Weights of a small transformer language model: 44.5M parameters.
Each number is 500 + 50 x the weight over its row's rms, rounded and kept within 0 to 999. Layers, rows and columns count from 0. Numbers have three digits each. The size before them is the row's rms in percent of the matrix's.

# up: layer 8 MLP up, 1024x256, rms 0.114, rows 1-47, columns 64-127
# down: layer 8 MLP down (transposed), 1024x256, rms 0.103, rows 1-46, columns 64-127
up1 091:569438485509475456501423511462558407485572566505472495484436542524510453424491507543497503467532504449488505518379529502451493527541433459480567445560517556530486593547487456492418437517516465
down1 092:449550529523586446445502501516525573394470443502401487486462443509426499526414524504470499470493516509446518466443532468541464479527522494507473520481473538556452523547473546498512445514669557
up2 090:434466408466578479505487521447415481533573485447468545434549485473498380536445425542491474525451514388430413509428530553530511470535426420542454554520532504532523549516575451532491501569502483
down2 089:597485550525458531558544519505555546537448466506540587453503458525486576530423580494459521487454550470570563488460573433489432585513446528447558487580574481478424462532487462586518486479439421
up3 104:507554521505442526479578512535488431625467623463494473554538561511487474505515490534507554427561481549523498487545487479422467546478548508496585561517503469508484509575512516441442398553482583
down3 102:506483546549523494488544511490441418462586487415433522522398523444443458507446487461495517461510421504454533554444517438458450505591580493508550569523568552448457501511544496485489573425493545
up4 095:431489509533492358512518568480474481481438533481530368503572520465534406562458471506444482448426591490538486430478527514579515553559535430510519430489532568527491474494445429484490440501403520
down4 095:470533546492549504510467522476467508477386544543538554501495488549568529498577548496540579424586627520514448470523484484513532485503543465529578497529530429492470441566442591589438547482299503
up5 112:469559529421538522495505566557457519561563435563466504402573543504382441410547558462470496410486499496470521503471585423555478565528463575449521523643515509533380540519512439502442479473513590
down5 107:448532545541505515544522449492497524548518432424516470441504496599471493457526504468440514479492484580511519534542479434476513498494524508314491566590554520466516455553521487566558544506567538
up6 089:458475485511496500557419457461529556574386472471467550491497486500452493480493564506557516445450418493575441507426412501483463368437491538575557421543582528443473491557512525499410489560481491
down6 089:463439598465516418438512502555517474473504483497543439564444512388510528415534549429442554497521469522511608517487518455531554580550564522476434504491394501570507568419514517386471533475479559
up7 104:435479506455520393561462549532498443583489475435571481531582513508483545417499542517523539439500577508525585515570572522437445611526446518434509539542476483403429468524403526500491531498479432
down7 111:475447534533468558483561458628512517506551539434615480497507573422468595591479513479533540486486396458531541407531533481427543569447555426531519409519407455549541512497464578439480550475492456
up8 111:378408413428530490535546535494590612498486457502469410472515510589447522480552582623588530496350488549567441443456571453442417533394400559481585542459478468506545479490484523571375466483505517
down8 103:447667594464478421472511488446433476487500499492406508446526603424522527528485486548556439486404534463470563511512488544493432472410438532413528424469500509407532478498498528474464572492530407
up9 100:420417503467564527541501388485400420503525521560489570534499518494494451431505537591569478522501531438462498464450464536392453481496480483511534577513444401514545514548575480564439501556509571
down9 098:504445444523569548536521533486490529535529496358439349464494479592426615485471468504426519457474433552505528564518534499525490608530619510488483565501530545506553518609487437468495480463402448
up10 087:443562596421513477460475446444481518486518497467456544536486435455488535477456486533579543507400466384438469516415544464411454474460446492518464500533532480563486540506550484488479503509465453
down10 089:474428463522524485530516574412500489405593551507556546543465566580480564499504542540372439550538566542487440478518509505433502491429432474526376497454390521421512529467548598495534472520637441
up11 100:483512527504525424543527538495533552536513478578557464444554496464579473527475593482530552456416601446551482500513542436458450484531519427495449532588479489522451440469495487524474453544466439
down11 099:511504521557483467506366517569459440424426516583534583383543468413530443561534477575530391427553445491502389531466489490504509454558547370517520538438433530401491456577474464460494485561419530
up12 084:612533524446491470480603508464505462635586489448514465511512401498486462536510504555538503518446519536423541558582436517547476499504481505439450424526410563488580474599534499543435445463435543
down12 089:504471462567504448513610464543515513546387413579565546556510496528425495478492487491505445500469551504520579527564505524530541604559497400444437439547399396568463422515529567529451429493435466
up13 088:485456509525621382521504520516516534555523615581524456551486442492472522462525451458526478486490479465392540528455554502435497507474527468476487571454497392568515526541531509535486388510454466
down13 090:373511457498548464590389531581507441524493505498449466490411475491510568442528558474418461455465499436436397541472519558480433563564524476486555494462504453467499417389538502490441452520357519
up14 098:543430493505453540551517545587569498468437520553501474419554593427498442463620573471477550397534513521518471536483542475444431559542490537427559532509478551482540469536491513521419500549490608
down14 100:565497462431547546500452492431473393445533478451464536543513510492385455584471546454531434494503493474502571443540483548489489400479485487532502487466523500560527556555511510600418551533452608
up15 113:543433463538481503544535502528463517495448549514529460431524461491534492502503554468586487437452499489492537539482527522550477569508521525537579457440505519504438486469521434540478532532454459
down15 109:475464526520603510557540513549478536381459429545552472419473433477448492445487488492608433516521495520460476496499474527463455511503446525448472450504487490589497526509544513514545591486518435
up16 090:489521430510503453496538533460553572576464497590412536519472470535509527486502495521529568534472603593478416545637575482483502463439499533482409503594509409499478520487523585468511444509473519
down16 094:379594432487542513501470560496500519512516466536518517483445488526526483461539524461494474470467513606484437455566502469529492399495578489559528542448502523569485533444449493481506446476525507
up17 119:439577486548433461540541567597481441495473572484420371529538499400547463474583484467488566459475570591585474528471516488462471464425448519547496554580471469502521569526506524416329514615504395
down17 115:430536521553447539517391520585519561463479560494511540547533512526537568485533428536525555534465570498498430533604528566499571437475602480461551418516458503507525481496471579442485497555525471
up18 097:409516527449511532478479522484480448539442503447534525464504439560479498525589494566545445560547565514493414490516610504584452623572364472491542480479501450492492562531489563562450467448498606
down18 097:449546578544456523583527478513458537451494501440483496534425420518520483482582473506381494538483466397517579521471549428473454548448597476544554539480555614467566428494422513508461440558665477
up19 083:511522537482460510553484478498484429519496563495505493644450571538586510536542507481569685334566476470578448522464469520525469527428493509509491490471531364547498618625509480493456539517516408
down19 084:493358546562554453476503512483513533559506455501570433436492562413483498435439515455428435534486481497469419547523587513544545414526419467436552547538471587462462507524530440498454588446747489
up20 102:539515518525510505420442521495555474453463509506484560525469469461528514518630515436433584418477451644465551515425535546533493610538568382472495543478477551517418493537535500585572484484456549
down20 105:540467497531440487496506415556605481495551434456539470465596563481443393486462517470571425611523463437512540481458453610521542488445442519494402515479497474549552433437424499411489543477578564
up21 109:483561548502483483504584544552489518575457567487470398424531544460490422499487418538458463491440512512519568507529543429539447419455525456524407429578435492561457537480525493476437410559491498
down21 108:550625603516462579515539537516560489435515457425504533466552502525568524451496420411464495528501536580449531572580526438495427390466499577459440465468529417525372545533498450450533516509397539
up22 093:448535505490402502444538339511519580496514527451396463472547456446440546500541411480551496429496552490492491540522478564514463512535420438436455513494532436487448505502470520569472383444451486
down22 098:541491460472488548437495503408546497418570552566490548564507550568455443522567561543487503530472542446521499487510491428418467465534489525562503546513509457461419376474514393482552497480417534
up23 101:491556513552551410472480522543536501525484518511420511497517547533519507571578446513484624399401588546613554478468481531523470565510455572465496568481542445546520447559415435434389492468455496
down23 107:456402451527570426389503523505520515463395587481569492435491532408426554563480515564594470526539551531510481549478511558578487500555420474367513407520511549529530551500472498530587533474523473
up24 093:470459491442476484387503491504497497492482488558413423403550583494457405410482451492410407485462490520536499458494426449496352445521512529585513580492470468506485517499468514605485470514499521
down24 097:449453457506490574551478467546424530470490532468474551455567530485485500488513558460575484428497510382476502553488537494450459453512440540454492457423454505557531609454529450448534510523594517
up25 124:530559527476450481577543495538538542557488493564461464563573541537543520479488584501494525477483555519576453501569467536538477495437469523467479521519514488495456521551557462566410491611400463
down25 096:538502579532566525548546530414547551496605547488479504506512619514485455512361528445496527499528549500542537465568539421518534470498537451402481481474498474348533477439521522543494476505510545
up26 095:532464553507525482513429449479511501517550542489520530430516498443537564486512459533529600507521514446425523521478454487485506590491508551513476460585485565433512559613471501535460361511497564
down26 094:484488484537455553499566501422575529457516459510531447447544488538509507559459541599495504446580531481549566423496461667491467526468509496568541544490453474435540527486531469509450542470501458
up27 092:519501418421512423511470475405542482516503506578448460499473532568455491498448570588577485449423489501527389494504477553450435546563475512491475533560515454509549554493603536537496438455480563
down27 091:402472566553489473476459450553478544544589475522533486456528493500504531441469460480415558566523428448532511518527596488581550525449531465448573468493442502371504417494513403479481537531455517
up28 097:411507497561467431400446427444544437541510440540552509579530441493590492381555441529528498401434557534464517484582468610563478534473443491440441525461498590486531488545467444523398464534457447
down28 101:504492538431529550523459491493552397460499486514543561522410552468470470501506544447535473600507542507506513446523608512473480544466528487595444581577465482458416470536446502521574484469515604
up29 095:505525525507509487500454530506503575528479493457589428396564524530489488507502443450384535556427523544614425462494525461529425602558485525569447485521474446538467483491343513561530448471413490
down29 097:512445586435603468507519513526492480464457380615510466490439479505487441557481529556470463571423426405433486519556506464543522571576466519497493604532511557503540509497495517484408577470303533
up30 106:505527526468564435489439500584465499472494574473469501449489535397423518412487593496527495473472438480488516417507457527514457472416435486539545521480507503536492622475537511584510488427497483
down30 109:461395480549563542486591526495540585566489435445526558423472490466436434441525558519500535545556442479528408562492493581551469476539437595497454513468507489502566583488451512552618443418402495
up31 100:407564511437470487556484546538495470472565548497436539527510579505526450558619497482492493525476439480592477531464528556434538501474523407455560465506456368456452418523587496578509565589453460
down31 102:600626497450512553460535567428492458613556536431461517416585400497403556549458515539586573515527554517539477514551476488393526385439454535523455557381524513481533492495454467526559500541498439
up32 093:506558575510452452595518547563444510545495572518447509446420519484522454391515460485502537589504559466439493397596557443455340501427510556516480435550470542549469518500451469535551582476486545
down32 095:487422493549455422458472517420495465520522446499449486498532545489421532432455436489476434429469518542467481507418510424398506529468422525337501555462479411521467461503546565422520528478607493
up33 119:466555545429457479484448525538463494511519470462505379536501439401581506373580484474473527411406488557546539415516521557560446479492485517520558479482554487564475545477477478456463437530432634
down33 114:494503519484420549485542524509493477573559445554572442478533472549507496534544431614515543514527472559477486475523521537509562490591480549530499539486431501448473512482440445547550493462485466
up34 103:453477593439430422470479535572576562500436451563513413524568636451536474528584421522469533529426449468612471453543523504527472462490469502464413519479463541542475464442499418541473421468449521
down34 104:556595585468612522577534452524386448484463515539479556542509464543509514488471501466491485471512494462473493553584503512587377536371513537465480541452648453597453540484491356560466545423466512
up35 099:370400448528426484455570531479532440603602558425503408527533507538559451462520469516492562541506485587523554506464517425378418581446432548562412488593534540513532491613529504564475508574467549
down35 099:511475573476468534463551546460457458577594435444500477481531493548481458506457492423510402590500506446530508520529476466445505490480532550529379457470532458558578517583509569402484463475462425
up36 081:560498492441541453532471444509575446614497508546574409508545514518481481488486450514537463546488508588456484476586460433547399548486499590531572470481500580444474548461480483489466516549502519
down36 084:529492463552502469499475612467484547515404404511431519489516472525493484499501530598458461560509482433558524471460478493498539582522457522511468524579473416513451479470490503454494487521578548
up37 111:444548386478473526408646464505508464541394517496492462587509524431518540528574521604476530473481500471489472544455578561486581558479520471582594590482484475521522566569477550596486407565512534
down37 105:421658431550568497540549483481457535475492469456444468586506568555457620534474479491488486528398524514453502500506467497509486452447492473562472503456542575400485484546521548428524473442456525
up38 083:521544567529580524443505460543541420561506561501567538474585509487479441564505459472487529481559538543437440542461573476464548504491435563570523469510498528460495562520493486449421435541497440
down38 083:513527523543481562476353574505479473516483523453513496485415475489486457584530574547556455527539529502498534502526528554474456437458505467496541445493520506599509550516466448515436435598441379
up39 100:519558466506594519557494396518453488601518546455455456551568560573573416510492644474450593413462449529469622411463586495495545475519599505581514528510507439507459459521445449553502432502492498
down39 100:548398567537517530551595552490535501564417461535512529464499526465479537443504447522475463472514490489470451474416514450462517313552496401461541394434444555452515538436455519505477524497609573
up40 100:494572521359448513475459472565496500555575482501552505530555508491534516427556450508408519461482541619467445573534439541535517520474446440526492386531488474494494555490435457460486455471474490
down40 100:513455533561536476613533468549524532507473538522491478522492467590506527515534475593572404513476576579447456477414556481414459501508543514489411574540534492522583519500469516483514497541457477
up41 103:465449463467411533501528478461476440538486522532462459510580551439553546478548452534525517478494546466612533549423556508446492458457506478541453528541557460510521573516522474533411525501479481
down41 103:495513508555587466528460511531501531543526429571501453491450502468453592549460511432516482508500490513464506528523489557486478426534563541510499506462540527522576418591494450527488522449347528
up42 105:494553459493493500411414578520524478498421516549526444560540555510554536435541515490534517470515500570492522434427556441516461628531428462571496608495495473495534479470384510484456411574496545
down42 103:499507470534435450508496497485536486535511532578513522564537574567551480539599568432495442471496507478457542446445440507471438546569482513489519547541473448501526481543497506508484556535551438
up43 098:409496575514533493523647606494541463500561428525563506545526455449539509480463494570573580545476614564472483404536452594521485529524409506449505439589454533535468596517517518483487469477434495
down43 098:497557500548385523527488446632463565503517535476450448559490454487550475439567420509553618538466470494467471514482525516580459494513563498578490533467478469427613468549505491424528502448421527
up44 084:491442604511352485547553441443508449448516538502478521523465473457527491495481383512545471532530418468430472510464439463597586457533480512510465500514458550458576414562448396442508479540489435
down44 085:494487513456519550433524479518468502514464495459510528483425552557518505432512543437532436512444546527613507516378482541442486493525522482519530530603564458459454534529498554512541423604508498
up45 095:406543482383446472567525507501527614484517462562471524534548426501527522518497464546574439570516529532477555523547426501492397533451530498518545475419487539525520537437486408498501488568424572
down45 103:566528569492518493593587543481492571433428521500446486472537587434438428528474499503497553552498510565527492489470576439537576462458499501506434563530451397554485532569490527539474496401505562
up46 105:491503567545488500564504464570534404495544583561555466508544501524501540373549607511447577354537502516606564428544513445499437583528467546484488537454592514481452545534524475502469533603448647
down46 108:473375425485594513556572480571517516405496406491494527486518525469502418542442574447451512472549478445484482490509440416539560417566468434415584565514622647518400448532534523480507529486462524
up47 092:549450488536496469405491503505495544580442496511423452471536462489540444469478653438551475447537533544574541535413513437545414540446386503599494457530429467465540472470381511522504505522495487